Weights of a small transformer language model.
Size: 10 layers, width 320, 8 heads of 64, vocabulary 4046.
Architecture: LayerNorm before each block, no biases in attention or MLP, capped logits.
Training: 989M tokens, 3774 steps.
Each number is 128 + 24 x the weight over its row's rms, rounded and kept within 0 to 255. Layers, rows and columns count from 0. Numbers have three digits each. The size before them is the row's rms in percent of the matrix's.

# layer 5 attention output (transposed), 512x320, rms 0.141, rows 345-387, columns 256-319
135:096117128123159149120117121152087096139149134111133108129144093145122158119125126133117136128151100159100149114125159121122119123127160133172093102161140082134150099129126145115143164119142157
135:146113161121101110110094144115115169118129103182131109132149134099142102120176135108151149108110140136103156110102100074154147136091137142151127122126161094130148139090116088174142133134128140
131:095115148150144114115169146141132106151136156155113156140174091099092148152107155127119097091155147129135146129148111141128094154091134110144130152074132103101126109127158127122146151142160153
134:119139109132108128131070145144116156139129118134111122120067167097128171167121117138085135145125105122101100112116137135123109127132138115139059126120133122115172165127119148108101134139111138
127:124129133097117106111170095119136140150093167099114162150148083127076120134128146118141158117151170141126130142143096123136116154166138067116120118159136088133084147127102097169152188114161168
129:147112177126117070163128115131133146126140089122132116091163118124112108163137093134084107147081148117054155128123151144161165125145134138123103114124122121124115140146158132144111136104132097
136:117128129124147114114132147134114126116165175148108105136110135105090130131161148121103156122125139121139135116141110104149150092132142150112181128145155116150139154133156135117090124098099135
131:130108169099115117134139109112146144102141114136129136125131170147114128091132075129091090129138126112103136152131116100122148130143142178160103095129113071142116152129140128123133200103152115
131:116118156132156102129166165157115116141128096098152134112125086140143137158106144089146128116133120150122144102131113139167116100150148171108126117117104125111094123139087165124082119134151129
135:110128121147135137142134153135148055070130159130118133124092138123141120136097115120127106130112122130146159168150096120115130110157106083120097154075130088144129135118116131111096114129128148
135:136127124135120126104134145092106141183101132118132128101123147088109146125158145113158112121146112133105073141174106140160163141111103104122155171117122127102154115105133123160085123128130117
130:154129142135105171136104150145093128128099153098124154131136126133158113091120124150145113136110128101119147138115152130172078147102143148128171126159141124123150138175134103154102114097153082
129:111122131149123172105142120089161124183145116143114135107144164151128128080144146132113111147114103130076089140119129113136086142144145135115075101139090164109103116131143132042163109096159101
131:108104106086121130144094144103121112117137154140148126126070148133168091125121119123129126117124127150130171136106145122103108135142126139147135090098188148106152118132128100098114087095090098
139:120133110121083118148116133138077142119124131118142119101122114132135135134105159145161126099119112122076141103112137060144127088161089153109132085122143101129168124103186105121118112085127096
128:143118133130120143135142148133147158107126104113118133103087126144135129162137107157100099143134160133145115176129137180142140096055129169096145148108118131105123123165135157155139180157146149
135:146108137123126122137118112135113155103122126114066157136134157120120124154163124129122125141135162119141129118149167163116107087162123126113135115164141106138129093120122149132101173116128129
137:138146112109106090167133159085140166101119124092132098131137135128131127101123143095107124108134134117140111128149114138096144152121140089115152078210131139109131157099136139118191170146069123
133:151140094143097126137151120150131155139141121130136122077113132150180128118120191106127156141131137104109151107106128133126084127130159099123145129136100141107096122164110088121158111111170079
136:106117109149123122171111162163110098117144106112127140138106098147118121130128099086116096152149129156131143122119167117148143153150138087103130120125146135097134163119142121107171104136119127
129:142115126101107117122107133104113162137142116145123095113140125176144148154173127149122116084116141097138124132144155133094088136141112113076137134117146110134110144123134123108129107119133134
127:076144144118140126105150115115120107148152121149106156138148127141131148151109155158138095128117140103061145093145107113169144105120085146136106166158096164139101129137127121132170142146165107
126:122155109125119165120116109105111138145166109174104125116095094129149126115140110141155122112130146158119086105111130145157120151107095139103089146136155076141105127145111131120120123109077151
132:139139114132121110118120128163101109101166153108106185093127106101135111130130144095114126079138126080109108118137138149132106167123138100131134096138138133122169147101124101086140121097158143
128:111176153136150170112127109141115128128084151139135160096117145115111119086129104111129159138134141141102184177087120139101125161173107098118136162076112078093100114080113091149124134134153142
133:146149164129138103108086116111105094072109105124119147135139134147122135134107132162117126158131115101147113140115135102156149100098081121141156112119125121178154117137095162145125134107156129
130:124136103137141141115143148037144098177126094081135151139162093149138141146121128129131139137115158130146119151143143123155139143122134080107120151141136126154128115178149135156102118118131138
131:128147123113140122138137148108188119112090129096151136116114159106145151145200138135137159125104129123122135154174094126062137149162123177115159106138134102136104126133180177119118130110153145
132:117107116137126116149108110116097115126157134108141153140112125162135084128150124091089116127158142137179147136136175143137114151133151071130123132116153140135116160117127171105111150156125109
136:082139122132132115194086163082117137137150182147129170160154106078128119089124151145135130082082145134151080138159122176114133120155143139132116150145119108129116139109114152122117157130145145
131:122181134123099085177137142135104126130143119139097091111130166136094157062153163157153145116103126096111111142156124139120118115093123114099089113139140108158191123181099102172156113146113125
132:123111157137127138158107109141130147099151152145119124078148098170120124133111121112108149140114135142116139153136164124160144127123090106124141174084113122133143122093127120116118099108148112
140:128108148142127142121196150095127112128131092146171154145107116164139132181132123162107082130112135097085141151145118153079140155100141165143111148147118114146132115152127123107103150189106145
133:102132145127141150109087163136152106117187127139107126167160122136148148128143110128143127124143150122136133111121145137161100113120124083118137098103080165112136122155155114130116142098152147
130:134122102105102114128085167104108113134106121134098124122140179115093119135158137088163152122090120133174135086101106093127116056162166115099136155076107114132106123133130121142151140137105133
133:116144115119108103142108130149140147115129123084162105190143116141136111149110129112098131135107139169113179150129114126092132121121132156134089092109115089104074114101183121119141105170120131
133:128119110146123130136170126128125099106137125139139162114136180106135141112122124152125126125110120148111126144111118140137142112121135131126146153110132157148143121136100102104096104150135115
137:126123107083141130126159106155086156148147143120178134158136120116148123152118127151126121100151120094128152148101125093153150138162159149094123134154156161122138082164165103130148159167114142
136:105113132169155088145094171130110134148154140159106128142094119129136112137095145152140146099111089092099123128114113142120101139148146116115115101137112128124142113145128122152110147063196125
094:105036092114133153142093102109079116151123143111121106102125085136151121113128095132157105080126122096114141128134076142150076133124101133162123131133111116147126137174118129109140120123130094
098:152129133139150122164121098137141149151105149153136172121140098073132148114089141123158143082091114114137117151147083108119161102129102146144090127110130129117097107147142144158146140160144090
095:166176160123111116070102108146164169139134128137123108116113097141181102094055144092127114074097089079144155119155163117128151142122184151044088158097131092132144177118157095152115101127119131
102:130196097084175110112104140120125119154090138075116176135116101155142103140080112118118122146135116111115099160113175171156125130173141136071126084090142136133119154104129136174141091152123147
# layer 5 attention value, 512x320, rms 0.119, rows 346-388, columns 256-319
141:087109120113138159132134125105140099118109174114102151083126177177148124152117140110115109143138152091155119103132143164160122133158130144150119145165103153140126098139122165128121128071129117
133:150113121111141124140116146063112124102127142131120108136147146117152127132116121100171157165102187124117111140141133129132151100144134145144153083155103111130101176109136121105138127124102110
135:101128157086097112124153106097149159071143128170106116135134158154138100150143137145138071122100144093159194102133149126166135143138141112142189106105100098122121107103116111136088108114138121
131:119135108094144140129103132120123171079165089152129141103097119158134131114123120114129122102175132124138136131149085150074140132129105126159158110104128176120190115082113170096119124153115131
131:116148190139141119079107094160133094146141155115133145136141110142079145115140168140147140148128105150145144099124100095086108116147108158103118154109125122161115108139102073139108129179127129
139:129140094142065101105109129124129088143095152135121162130110119160097081104102118109146143143155088121092140112149102144136132164111115119157103101135119131124180107127144107159150129154160128
134:122140099128146131142120121134114111146129112119126082138116146110073105125087169087129142086149155156129138140116148130120115132133130094103151175143190184137098109155062107123134085154119142
137:138130088136123090113101120092136103135129138162151149164125175133124079141138129159187165126130114083145095126124132115119129146139124147122148109107160074127168085109123128064131105110120131
137:119126127124129140099107083142083168165108104150123115164160170135145169156123107139106156147122116091136107141129122134138142143112133126142138111132127145125078131127123120101105122114097118
140:109142126138143124113114082132102131106132141126139156136114116124152113160127137141139161178106124173142126107107179113108098171104124138136128098124131148108164116124155110132136132141137150
134:143122133125120114123134150113129129137107135111105159087146110168114133131083160113145141119104082166138162136132099111122144142108090139113127133158140129150132152059100111145126118163097141
130:096188141121101096166091148140148119129101114108194116120132086136137113130161149120115137084134113158152184150117134152094114135102097096140132109125137120149127131150129151149162179127130116
133:150132117168153099145110060136127120137112110154107107149131128102134155170145126143101141126120116108140134133146107121146130134109171113093168171154103124123133156125112117137112170109166163
140:112118140160156115150126109098164138120100146154113129131128133140118139156180069134132162117104133122154134140181157124121131127099125124128122124114122185071116093110089123123128109117116162
134:085134138116098139116107097148163126138125101147070116086118173098118123165122119126174136146185084117120144091122105105107150137105166090129148072131123110156126126144162131110119136147089108
136:123125148148135117130116117081095142139125127167171119139168125154150109141105122121133093099158109136129126173126120141170146148105109138110140135128125142089150108106137115169125100142118146
141:121150149147108140121116111102143125108087135083120114130127142141135134140155117158131144141089119141086155159092145084140093118134143125117144170109120158143119133137162153123062135130128123
136:101126114137137113141130165134108123157125104119108144122163153147083088107147139148132108122104142136121091152153150128115115148115086125114124119085164122140166154100113153158101139109105154
140:133137091141105124170160117103136136154151165127094135135126100071158099130111131164121124121149159088081135127125184152152163123154127162149173135109086109156157148107097099159147137125103129
138:178124148139087157095105138118138138117122119124130182124162192130109103149117134122075109099111143140154131114133140117164139130102114143118155145187088119109136099142104124154174165142069075
132:107124110149154158178128148147098156124136101158121104167120123068082188129114108115119103112160090163135139149085125106170141141097093101106149099139138110095124113150161112122092119134106107
134:142158182136101142161107117122108156137113086117182137141127142126103186141105163110120137132118139133172108151126134101119092106149129143130140079144136149139178138099126100128146079117118180
130:148136113150106115158103124152143158159111154164156120132149116204097191143146108130115083130135145135145128129134115154134122135139139116115120119157143120109113134110143159168111133145124070
130:148141107122091121132148116136093111171133185145081156154123160122161103121110130149144110126109101112162110111153109163146122137139167121126099093160121177139165133113194109133156125103147140
139:136140125135173122123109126114173116104155122137122118147139118165125142129140124101128116134097116165077131196205140113139065141144169147095132124150132130142149158144124126170148171151115096
135:105155159112100092134102119140109152143143191134131129118117174115133106111104126140092122101120092149136145128135112139092135123133115113113093137150138120156160099146137161095151105106076128
137:109148135135096168123181128096091124071158141120110115134132141104140152108117109104133124130169120144120131093135161123125085109090148065113147141094139103135122121107086110149121108191131113
134:146151152104115092085155148119120132142134115120155110117128149143144122111111089057156137187140143114153094111130122087141170140142098136125141093137140156130147138145116144048129195161107125
142:155129153131121103133158075128142143157138129065157091077117133118074136125154140119139102153156068122139130103096165124128135119106139154124093116119153124118122139090116142085118120116108154
137:157164116083125141094129135112099116115170169105189138129117123112146149161117139110135115194130120092146140130161107114111152127183136101129137139150128124138063090128113135152127117118125088
138:123131152083100131122137175119130106155119104190138114143161144094106133118115113125113096083151089113103128104106150123121137097090116167134132119129122108110134144180093109147127136142146151
147:116119106119147120144107118123120139123119125118151165080150137109111105157166136109159130113127098142139108096153149099169151118140131111144139124128148156141154133055077110070118134136122151
136:133094106113128117117169140157135151147092097113131116133153108142099113152092117166154102129152097140126077120114113147159131116136100133121144116135152113131144108129095130121079162109133120
137:160125123100116122145110118120144116132137141141121126100117083133129094105138131119125136175143115142122142131113111152113106196147102104142157141112113178119118143120139133144084119102153152
133:112155158147130158139159145158114131124115131135100146106101134110148137100111119145139147099075145109087144107119115139139124135155130116137140147158066154146185149128131121136108116119094126
135:125103128129106142143135137139166146130087143082148113174120125111137118114125136086152116153127097116136154105083159122165146146161111150081116152169178115128127147170116140129163146095115119
142:148128142102131118151119154155164158117118099143119098143125081095098160136115162144111102174104149138108103137146130132130138120095114123134100098104137161159169155084114129157144115114143149
139:110151127113116178111125134055081164114128137096108090139163131104092131122139110139123117103133124113129118131158102127141136118120133123112166140134128111140113101117107167093187083138131167
098:116058105180105126154133129051094143100151121156135167134167123140125125084120160141154125128139132145124109153084093126138088145142113127114136127154132095164103086159116143153123101090158110
099:164109125181120144105100124148101153145097138134137149122125107086116140129131085172116138139079111099115119149110135129136144138118127102125136146084135120095105121146136124133145129145092160
095:144142135156096114136136102124153155136127155114114146119131114109142091074100121083143106097134122098156156164168139113124120161115142144090160127122099084115120169128126136123115147107101118
100:120165105088156122127112142104084126146093160100125131119095138115140146122065132169127132142128159105107131144168149194138096130141138110129154152073158174132142136105145147177098146148087130
106:137136154077100146105150110158156126116134132147127154113099129139117119142154128156134101117127091147110090110138114115125104131112163145129172144178111155107137115126104169076124104131154113
# layer 5 attention query, 512x320, rms 0.0877, rows 384-447, columns 256-319
076:124137134084135126113146150151133138154156135060117125131163141106153095164095141192176118119127187134088138092128119111146143154122088114128193114172140134127146170127148141116145129146178156
072:118110090120179118131127134092158121132131092123157153167182109153165168132074145137137132110137154146104114099105181125111118139131135132105137113107089123138099129137147105132119111123148110
074:111150109168149126129086121144124177120120139116140118116108102113132150110154111123117159113102069113150128141106121142126174116101178166122091084094151122116120131149101163109161146120144130
076:145124099114101105137129116125124126166154167179128105126069098106135131146084132165131164113137103127118143149133082163127118146121126095156135091127136150122138104123167130133150131133124131
084:120148093167123134157124140148115164138147092133085109149136079132155144121115164124102177133137093089143135163134133116117120133119154128128098119148127131171078093154088113086183129160119108
089:155118212134116121111129140139153123140125086115099128127172164111090130139131103120150115132112149110114070094145109077125097180127109117130140136118099142141093101116114115133130133108141161
092:133095119146125108156122103126147096095107141164088122103158146163140138079117139074147163166128083132168096134109146181072121147138146151108146142137158142121104139172113159148142125114125104
091:133133115152068106144117114110118125118113158151147085111116139115161135147107141135098148163154102158148190188106160110090162139162130096140104129118141150108164145107120138134166100164143152
102:085119113102149144142131120124115126129158164117143131147112123124122118135155131193159143139153111182121093118139107100144119129127115120132087097097106106115111117111148160133135122119081124
088:122105144111137140143152116119128116143140129135152115158129129133154148126107125101126146145130112141159151106155114101147170142141123156131135168110168111084115146161142165137111133129090122
093:123136086091124112164092144141155147089152168130127110143150114114171144129141146136088081128156147124130122130130132150093116135108132151120147146113124086139130163113115126132165140135130164
094:125102129070125123101095154151113081129172137133093119135119130133118110117088124119170114115133182123138126130118126142126119163141116084115091161144143145102109146113148128135135123152186133
102:117092161141151143114111138112145123143123100127100119124129155143118178170112110134135168159112124119111124113124150135158150106087087171112144113141115166105138127114147129163084122105147091
101:107129105099106153166086142148063128092111132111111157198055157130068157120102123155141144136121082128169125128151088136157154145136090131101113137122142155129105129138122137121136137154112131
087:106147123138088142112108105174064151161131114122105162137093136098165102142172125166139131131120106107108133115147148127180165096145093090106156140136122136139143170105152137151105158105107127
093:142086143141067107137140108110163125133147144110128113145131130143123177111127167093070133144130145110118078152134114086119144119083110181107117143133106133135101090109156136145115076156115125
089:131115148125125125123125169081130139107129122111116126133130130132160106103135138111135102125091080158155115122156160144117137097136176135074137081135155084138128111131120139105106124124111110
092:099133083135165166093128138085134119108087091158143135170144118155126130110147129130137126150129124111114149147095149159108121095126141148114095111118130116103112105123154146129102140120087130
090:149136130148143137106151086149103125127092124079144113126112117119116144124151094116107135109117122131079072137107113132089156142158120109083091102148102100122168142117139156123174123082141127
086:082151160116138105094111103131145130104137151089123154143106156117134125170127110134106123103134148137161151118144160170193095109097151169098128153144131145105128141086145116138105159119146107
092:139093127144097165107177150111095123117154127109137128139168147147106111127117140144106136144148077113100107148125119076168122131102119144107130166144124102127103160121155067101101139166095149
099:128159125138164133124105149101105075113094142139111098064099128122164120102044139153094126094124138123151075139165110120147122160131120115137131148133130119122147138147139107149131151107141100
092:091127133126156124135150136121134126181095101114112146139098152124116137159087134162104087098138176153119118158098153125124145140140133065144152189154113088117078160101125141113101094152111148
094:102056138115136123094113126140122134123093113104125162117104119109135118164154154141141107139117150121155164132122130156146146105140120130113172166139116093078089125141142114084140105148175102
092:162079132151161135144110119138091146185152120137135122118141079103128166130091136128136109122127115107123101166097130135089174151132145114116100106152155137119142101107150140147129094146107147
092:131137126142119153153138172116114141124111073163164113175070108114107126084097142124116127105111141145103103116164137165151138141110174120124143084096168134099076104142138164163124098125138118
092:125064168063152149188151104128133141139124159127126130122081152135173138148127124092106148172085149127120145125142111161117135099117140058137167110104113094119164136135116112110111112099143115
089:163146144138189085125134125143116104170100112139101146134137130167100171120105141138120129091129110141111131170130148138123129133134112117090106156124168139110122144052138143142134131125135073
096:108098129173104153129109123149109175130155126130134107124167160148125097116134102153103120119110121152183111125103110129136121107096103162134133119164109127107102127133122121134119120140176119
098:117134130113128125126086088150119116161141177130147113105122158148097129113127126123139099161100126118082142147126161185170098145082132136140134105108096136142137100118132125146097107163151124
095:079156142138152131098137110118122100154102105156128168095119121152123145126113149099123144132103091135115085124104158125119146105105155165127137140101131107090148090136123114101127105095131141
091:125133130114117128137137195085175135113092140102122099153164099153152074144143149137137123174118186069088113161128185136117143111152142155153148117095100091116102141162138092200128106167126119
076:093136113148146092091122132142107128090112135099120120099131127093139139128134114144133102139124130111123153087158159114132121149142147114130116158115140148168117126129099147093158159134121130
074:149130125159121149125116135100110132131070106122102154124115087143119109095154104094078152107166069124167127161094121111102147091132177217089120135125118155136116116142089162137123124102123100
076:115103140144137094171116095125149158102142135107117135136107144151111129083182135106119149169128124112160129145174150120146130118175112139157143191131137159146124129108113126134159078188126116
082:151092104105162143095110103139124110132176176132144157110123096161098141145132119155147091106127121164092164123096111128180145147112089112138150132114149134113172120121168076133142154128171130
090:113107107118111139144108133106089086131139163157126140124118119149129129141129124102127118143134127149111175134100102108132146111185115143152115143168142096158136132119138064159131120118113110
093:131167117157153125135157145097122150133139088112162115143158122120123139118130121121116120144153101100147132111158125102097199085162164110099105129125120121152125133106154157154136109094155119
083:126083132105110137135156116125146081128141168109145121127141146132131094116140086097120144175157139129136189128131129083133166126149118097181132168137180172143155164106141110170089171138126136
100:127117118111078114111155163110099127162161160140119142123073108123128133174131142166134098143134122143155164120117122113158139145153109128150167134165093097156177150099105151115136144146128143
092:137133161131125144137173101144186110095125104155138161143126133140163112150123136107147118121142167155131127126137111164144109110145092121131143158126173134092162091125136143142108162111109170
093:126112092094143137138123136149133138140123155129129136077065151137121121128133153135105153152137112124076114120077109150155144166134113114149186111154126154122132187092111129102084170111113139
107:120129104113112114148175134127108127135105088136104162126132121120108154155092133133146140131083118085111172139102144113128113151130126091125141152087114092125098137130061127089116165125099111
086:131162128134121155098130094130095108104132094082138104161150073128119088106162148120146158119120137127146161113126122149157127114134126100115154098178137158156112074144159149093118163145129136
096:129099128070107128172126141152105114138141109150107106156174141156170143115109129106116154146151141146140138152116171123108121150149126129161089141094137140137079139116140109127108101156079075
088:085135118080083116143086149142139154121170138102130117155172118106091145100154128085113090109122111078127103076148128134147080127151124141140148132116103072177117106118133064125138139121111133
091:154095174110162145119157118067105143135131139191101096124155128129108133132113142122153118118107118124111129130134126129093116078086120146140095150125137128152085098134117078121087082141101100
095:101150126126136136141122108114128129136142117107138115111098121149103202133130098114132101076135094106143152119099141145121130112082124106121115127145150107141107140130135118115159079148127133
092:116124122129173136102119121131134091120155130125139112094102118134091116095130130113119148154088151149103113146147137110115110139101110135093099089140099148095119115164125130156123166136113074
074:162091110151091121160135156190179151151145103152128076144136134146142129177139159162122108106160159120094111130118140103117110132132151121144089168115154143141121153079138093097134042171134141
095:106113096114106160138116105125131163152144153082140152143081148119138120104135106147132082146102100144117150108123135112149163166087110173143121149157107109137113178103119139141108099140092134
091:100132119145181091149125073108147095098150171143160125101138177160116156159111115111093115123145083117106108137166135103119172167098115146177152105134119154166174130115082125138151166107124129
093:133137146143159095115143170129118106102104139129103127146137113101142143090121172119131094132127121099120154123125149154118098119164133116100143118088112093098130157153102177119157132128108158
094:133129121132102065124099151114126099148147112087131121116145166103057145105177123122112179105143110120125107131097120158154130145149104119135122112140107147130136147138129121107082142106140097
094:158154149119127171152128142119144141138154105139126092131140105124144162079152113128109121113127095126188162124104082151154162103101093164083141141125122118082104079130128111129108151138141128
093:113097111173077150124100111169117106136128113137164160085142141131119155154155151104123122101120165152158181112158094141133146110158113159119136133132095142122148124142110090112161131135138120
105:092117146169105101129103146124169127135098143155136100134126074086114086119110136164106115146116135119132100150133118122095128101122125115146142129141110128183125114160070131158133104137101134
094:144109102163072108120148092160108129133137083110085092116099122142164141099129148121111141152129169143159150139132177100168168089132117159110129113119121145139120139118138152094178122129151164
097:124108143147078126159098164145081130112102164117151147154134140141120167131136074125129129164143101122090160102125115155117110114099127138138105126186161128075109150097074133058099100138127147
093:136097135103114135081152124137125145143149118146151122136117103161122129141141097162144123121155097130132116156091131128124090114108110165145146135102145129119155143117118141080165159110084164
093:089170120109117128143149097109133140147122139119068131146127105149115123073105178148070133120158147103104130099175157146153143065101127117124143164112138154143105101122135149108136176148170136
093:092086153065094154161120158074157089142115142136092145118148112129087116100147130112113107160143116147150131141058099139143162130144169126136143119139116129148132132113119124154118128194137110
094:151122127158164151146109147102133152168098127110143140143137164148155159126151138075173127108159138136140120134124117134141154140118120143084124144120106146163134112139143127112122159184111118
095:160072119145139122102132169100112136121113124170136131084120117148114155124109147125091121086142113138151118170059159148133113142146175125103162149135124124164132088079105134083139144136157120
# layer 5 attention key, 512x320, rms 0.0907, rows 384-447, columns 256-319
066:142137122158142111156146119117114170137107099147125110118132121129081163159134109146134092099118085152105105128085174116150104142090119083162065136151113176128135105144152127112149111098144118
065:140127120118069116110110170128125156087160168143147108118151105136155160140164082080085104112092106123131081086102151100109130148135121066154136175151135147130154128131105136121170111122147131
078:084170104117102122106135128161165109125135133183089155116130151097191094146165163075091117120123100153171107116105103122126119131138122143131114162124125153139137149115110077152132129120141170
080:093160100166174171124120108148184142131115129149127163101089133118108137158149146084098144125106081137110124124135103121156116123100117155170118100098084175129163151117113164118133110134150137
088:129153119141094188136100127112160149130138122116122118136128145115137084134108140099153098147181129179147156112153084145145137128173134158093103188111161136101122127105152161156088139123126105
088:132103111153114161119147158142144162121134147107129181134109138107154126109143128127170129157145136111146139128074139112147146115134168146151080145082149117138182149136133124136154151128144178
081:165165124144175130136115089105101134116092134113148157153074096111131104118130137158116124133133111139140100127124096130089164146135124159137151123149159099099136151115164176115114142068177118
098:135108140132175113118119114176143142178153153133123131130127103119102134132107063142122149092122141110131152100149134077134088167130106107179134146137126174160161084125117110099119130110138101
089:151078157102132120114103134146193136110162131112145156135140131141104158147138118136081161137095124090109109114108128088071105139121128129130144121104141099097159139072118091114137123161157125
092:118119165166169102130121121128159068141152187128123098116118145123088102113143112115114126097096114100101081141160159158123136126139083091145115130134132154112132105143128115148153154103165114
098:151114159149166123117109093116149142152131150098159166147122125121091174145127114110117110129104109110112124136153136101162116143111125135182113123125112137148144078141099154125120103125172131
091:139132121129155146152151134120148102123140126117103099164107109112135121126083115144178120131143124140144120122140146093136132072134123154105112129175143101106116078143126131083117079198102122
094:126141105103136114118119125128117080100112115117132109136136131085126088136167147192131113118168111153154134160181134165148129121150139119082137175105100090073125145136113125109136114174116172
087:077163144077126099122123141143153140113132132134136119118166108160148119128134107105116077178168144125118115103125134094125143100144173113145115115148127118122110101109142078146112134113144156
098:145159164110147099093098140053129135096126158141113149148122057114169132135097122119179110137127111163156133137102120104107121155176128121100167153138093099138118080131181117155130123175172137
097:118095118117122126166159142134105128155134145130152133080127073150144112108166111128145148101163162132098118117096130133123131094155139087099160147106121124121122120153128134148108145140106124
092:094101139119185141084093110121133141156077081126121165111101125143087172123122159147098173132162150155128107129172100092112093136131125156157097135118141117132091170126165138136142086167132124
084:087166148101096118123113148132145144118181156113120075156187171168127116118103124135132149097117109114122089132138158041150094138127131095146099120105154159157130110115128111155121114127158106
100:148091133116164116145170098124126074103135158113155128129159213129157092163105124139086147086121149104098083148149158117096139191073138136153119129132138124142155125121113128146155137144140118
101:143125133122137104124145087124168103135150110114126135081092125119115126141153146150110145129111123147107070109103103130129118183055121088158079132120178128156130139161084147122193076135154128
094:078133082159140107126098081077126158102089122194110132124082117109147079128111110153143123111145147126166140101123126107128146090160103163123160141131089112065115105165138166128118142123130134
096:121141160126145159137117129158133100149140113167123091093111115153107106129114106126110135126141145143114131127154122167124113089143133165161142148104187193154079094154148086129123154171148122
092:087131108135141119102112120138070128112105085147136168145118069142068110113082122127176091153150093126119099112151113130108130111100100156098108127119085139127070136143123172136112172121163144
092:181131132101078175114158106142167135146109149153126129141085108138100103098127126137141156138116108168150172107126123108129161180097162180133156127139116117127090107137144140140130121147074134
091:165137149135151113139150145102126149097112108107145110113129108144048103148146119130124096131136119098145109104138137132136151120080099125138086138130137104177095113145125131107128105120184115
089:106123140110169166115124173090150147124083122130123085147101136130144102139153135138124092113116130137138133122124132113130146140168121132153099121154086126138143114124121154139123112128114152
087:099185153086121143139121134145138154125168174176128140138128132125095126121123163171149104108108118174125122120115156119148084118124130176080125099100153060146138119087115094087117154127123101
091:121106147155128107112145157144118129132157122137108102101127102158149080151125119142207151093143147089178090119160157098107174156129123110117165155088175112175100151113126098129147129092120162
092:145120140065131105151102115083195135109129126118138134129088129116138119060090139092174104128150121169143178094114109119137097130176095116121119115109128106098111160146089111158172158109132105
097:110143139107110107150170117074136118091071105092095153135161139098117085112093138129149144108136099138149140140133099088103127131087139154129160161162117108128130133133161095127093112136136142
087:134141131113108166150095143127118132186144106180137126121120129185131156138099116150140114115110177089099108129122102102144131133126093145141131137176140071166100167141125132129120096120076129
090:094140104068160139117091118128121121129154126143110142142107155115178123139120116148151153131121123130098127155102108139157160139100175163199083102078144143099158108138199174099108123122119134
071:154153146114102108128178152119143082150131118118150141129143131146116108152142132128128124129117157158084120106098141104135139144124088095147159106107127112139136123097124089139138093130127125
078:113132143166107113116140143143138106159094124131112135134140159132158127176148152157134108171131145154099117149100131151089104116108110123123144110097108039090161161120101109121106039171125109
072:107133129116099141101128103073122118107100125152151168133094156108102102116167172109098092153118129134121154130090108167133099109121155155124129122057126077109152135162156168110142120149143139
074:152145157127099105137139152138156139122144128155138132099113149098110121162127092145170151099140166099124149108077085078138121144141124154113115101078126139137142134114137173114104130138118142
080:125077163079145132171118105174109132125161107168124121137173132132089143118115150130155150135105149119071106140129143168142099183059129131117111131111143108144160089134156134123162137139101100
091:096175137068071137133140152105171077092117135174136132126129106124129131126138156139149115155182101179162137096112151118088136142182139133129116137115129147100149160091125091133130136081104142
093:153146157113135107108137087155165153083128153086132135124118137157100147123156117082113130096107125092039101110138156115149125134098126107143140140121141149098128153150127140144129127132110122
099:144141148126153131141153113123107115108118147110106122120104117143112150162139104141114172046132119117107067089149123128163158163077100084140135090150167143161112148150130133103148075108139109
093:119179151172089114134138136141120126113065136125152076093118124097168114134123133129145151101121130126113130081146140117141133138123136121090138131118097181064110141141138111140132112180129156
089:116093106158134116131109130097096126127171140117126145161119163159138132113063140156127115124080098132131141101137112105095114163139120086147112133149149097162150158163133125160124146097087096
094:160145133112115141108097102091139126121141133108145116133111115144134115108134148162132099098154081146122111141154145153149159137124091108126098129112111110102129150138107122097121112108141130
097:049132104100082107113143150123112139145149117150113133164100113107179128083154149142163117172139130136133138078160098144083147113113103150143118113132125109070135128119120133119131162136116111
094:115132143170137121102140147130111113180087143134148133123133092174143129115138091133126111116125159140120125137206106148118124144136114137144086092112136136145141122126100182169162100120115105
095:087165151170144130143137152135063154101108127095103155109131168151148126158128114180147142157098145114132127121107146128151147127100090116162128114175112174110139114114107111116129139129144122
097:112087152101140095145101139139153122096130154179172113123156089117116131100100150099150152126084096128137119096115115123108157115126092124134138091120144137138131109147137126114158163125166143
088:123102145133164147129116124096155110171114109142088136125140130143128125144136126111149125128114179141126123142139077168110119105147168126100123130142146126120120158135066117135131128117107141
091:113106130122117140106126129120099148124147111128142135158106139100138107104148102132095083146142103115137172158116152108136145147108149152124122145175144099141124120065122153131209094179135145
122:129114119155193106117108100130124105122139166098123133106117145143134112168113111148125196120097149126093100127150150149103083147120112130163104125093124133137145100142087121165141132108115118
087:129138165130112164140124178112117173112121125165191122117104097110106112107141174141143138161124123190162140119068125118138113119135103171088098115112154146099120113118181145104122133067144174
092:081093074144107153112090143150117152164112154144135118121168150114159130117131130146169123113127094127170138180169125149139108108106142115133114096134127147126136143128109077119168104136170093
092:127140152107137071107115126158108136141124130122093144087116169105142145150138124091106119111114150115134138133108185098150147109153110101146132139134119167147128131137100129132133115141130115
091:096177098101108130127140139137131133110139176100126102124173091113151089139104117146092119143118155154133120102126130100135104109145188098126146120137156133112108147122112089129161131127121112
095:147122096164163106132151099111097151103144146100117153131135139155124153106114118134130114110144101122122103137131133099114151129100105142132097098133152089132138166136155089123145170103081121
090:102125138109167110143160120147165164165115115111106122092156135145098163095140126152136145181114151119125141148125097108100080156055111116114115148140166127121132150174131134088103133170130106
101:143086158088126105129100110173142120149142172112168133069101084145119162135127113122142157131115130135116142124161146094150169168086125094136137160170151137114150108114101141096099128148117124
086:134142149075101181155170182096133185153100142084155122137158149119149166098103138157127139123113098087116105126114094115127126133116127155146138099111093165134091125100135104113125144147135178
093:156130115105168115178145114143158111135138142114139130141136132138140088128132139134127093130116135115125202129140117135112142112127145109146091161173118122108111176122133172144062133202117165
093:110121131111112130148111130184135145113106139109105143138111121116122132139149116102148092116133066104186145104166120137137099109150141105108125151102108175086125103129135168137099151129096132
088:187141091170150168152153085134141155129133135155114116080119134143137104158168121131131102098123110112110074087104126168105156122137127115113127089109138095108159105124092130120115107135134160
092:137148126110096121124153130143114137119152157077116127160125136156155129075079141125127097112090133147162106161120140156150137128167118131126107118106132140141083142155134141110128109120149147
097:112152114099137100086141121104131109137166167104105136091134139119110097155146112135085152084184109087112138135158114162143111121134111132141106089131126178117149116153111148148153117097150138
091:110121146136128138106130128122103097126114140125121103137149103124102118151144140122141142156167137141142145119130115140114136125141160118123118103151110112142123125144093118137089150197152155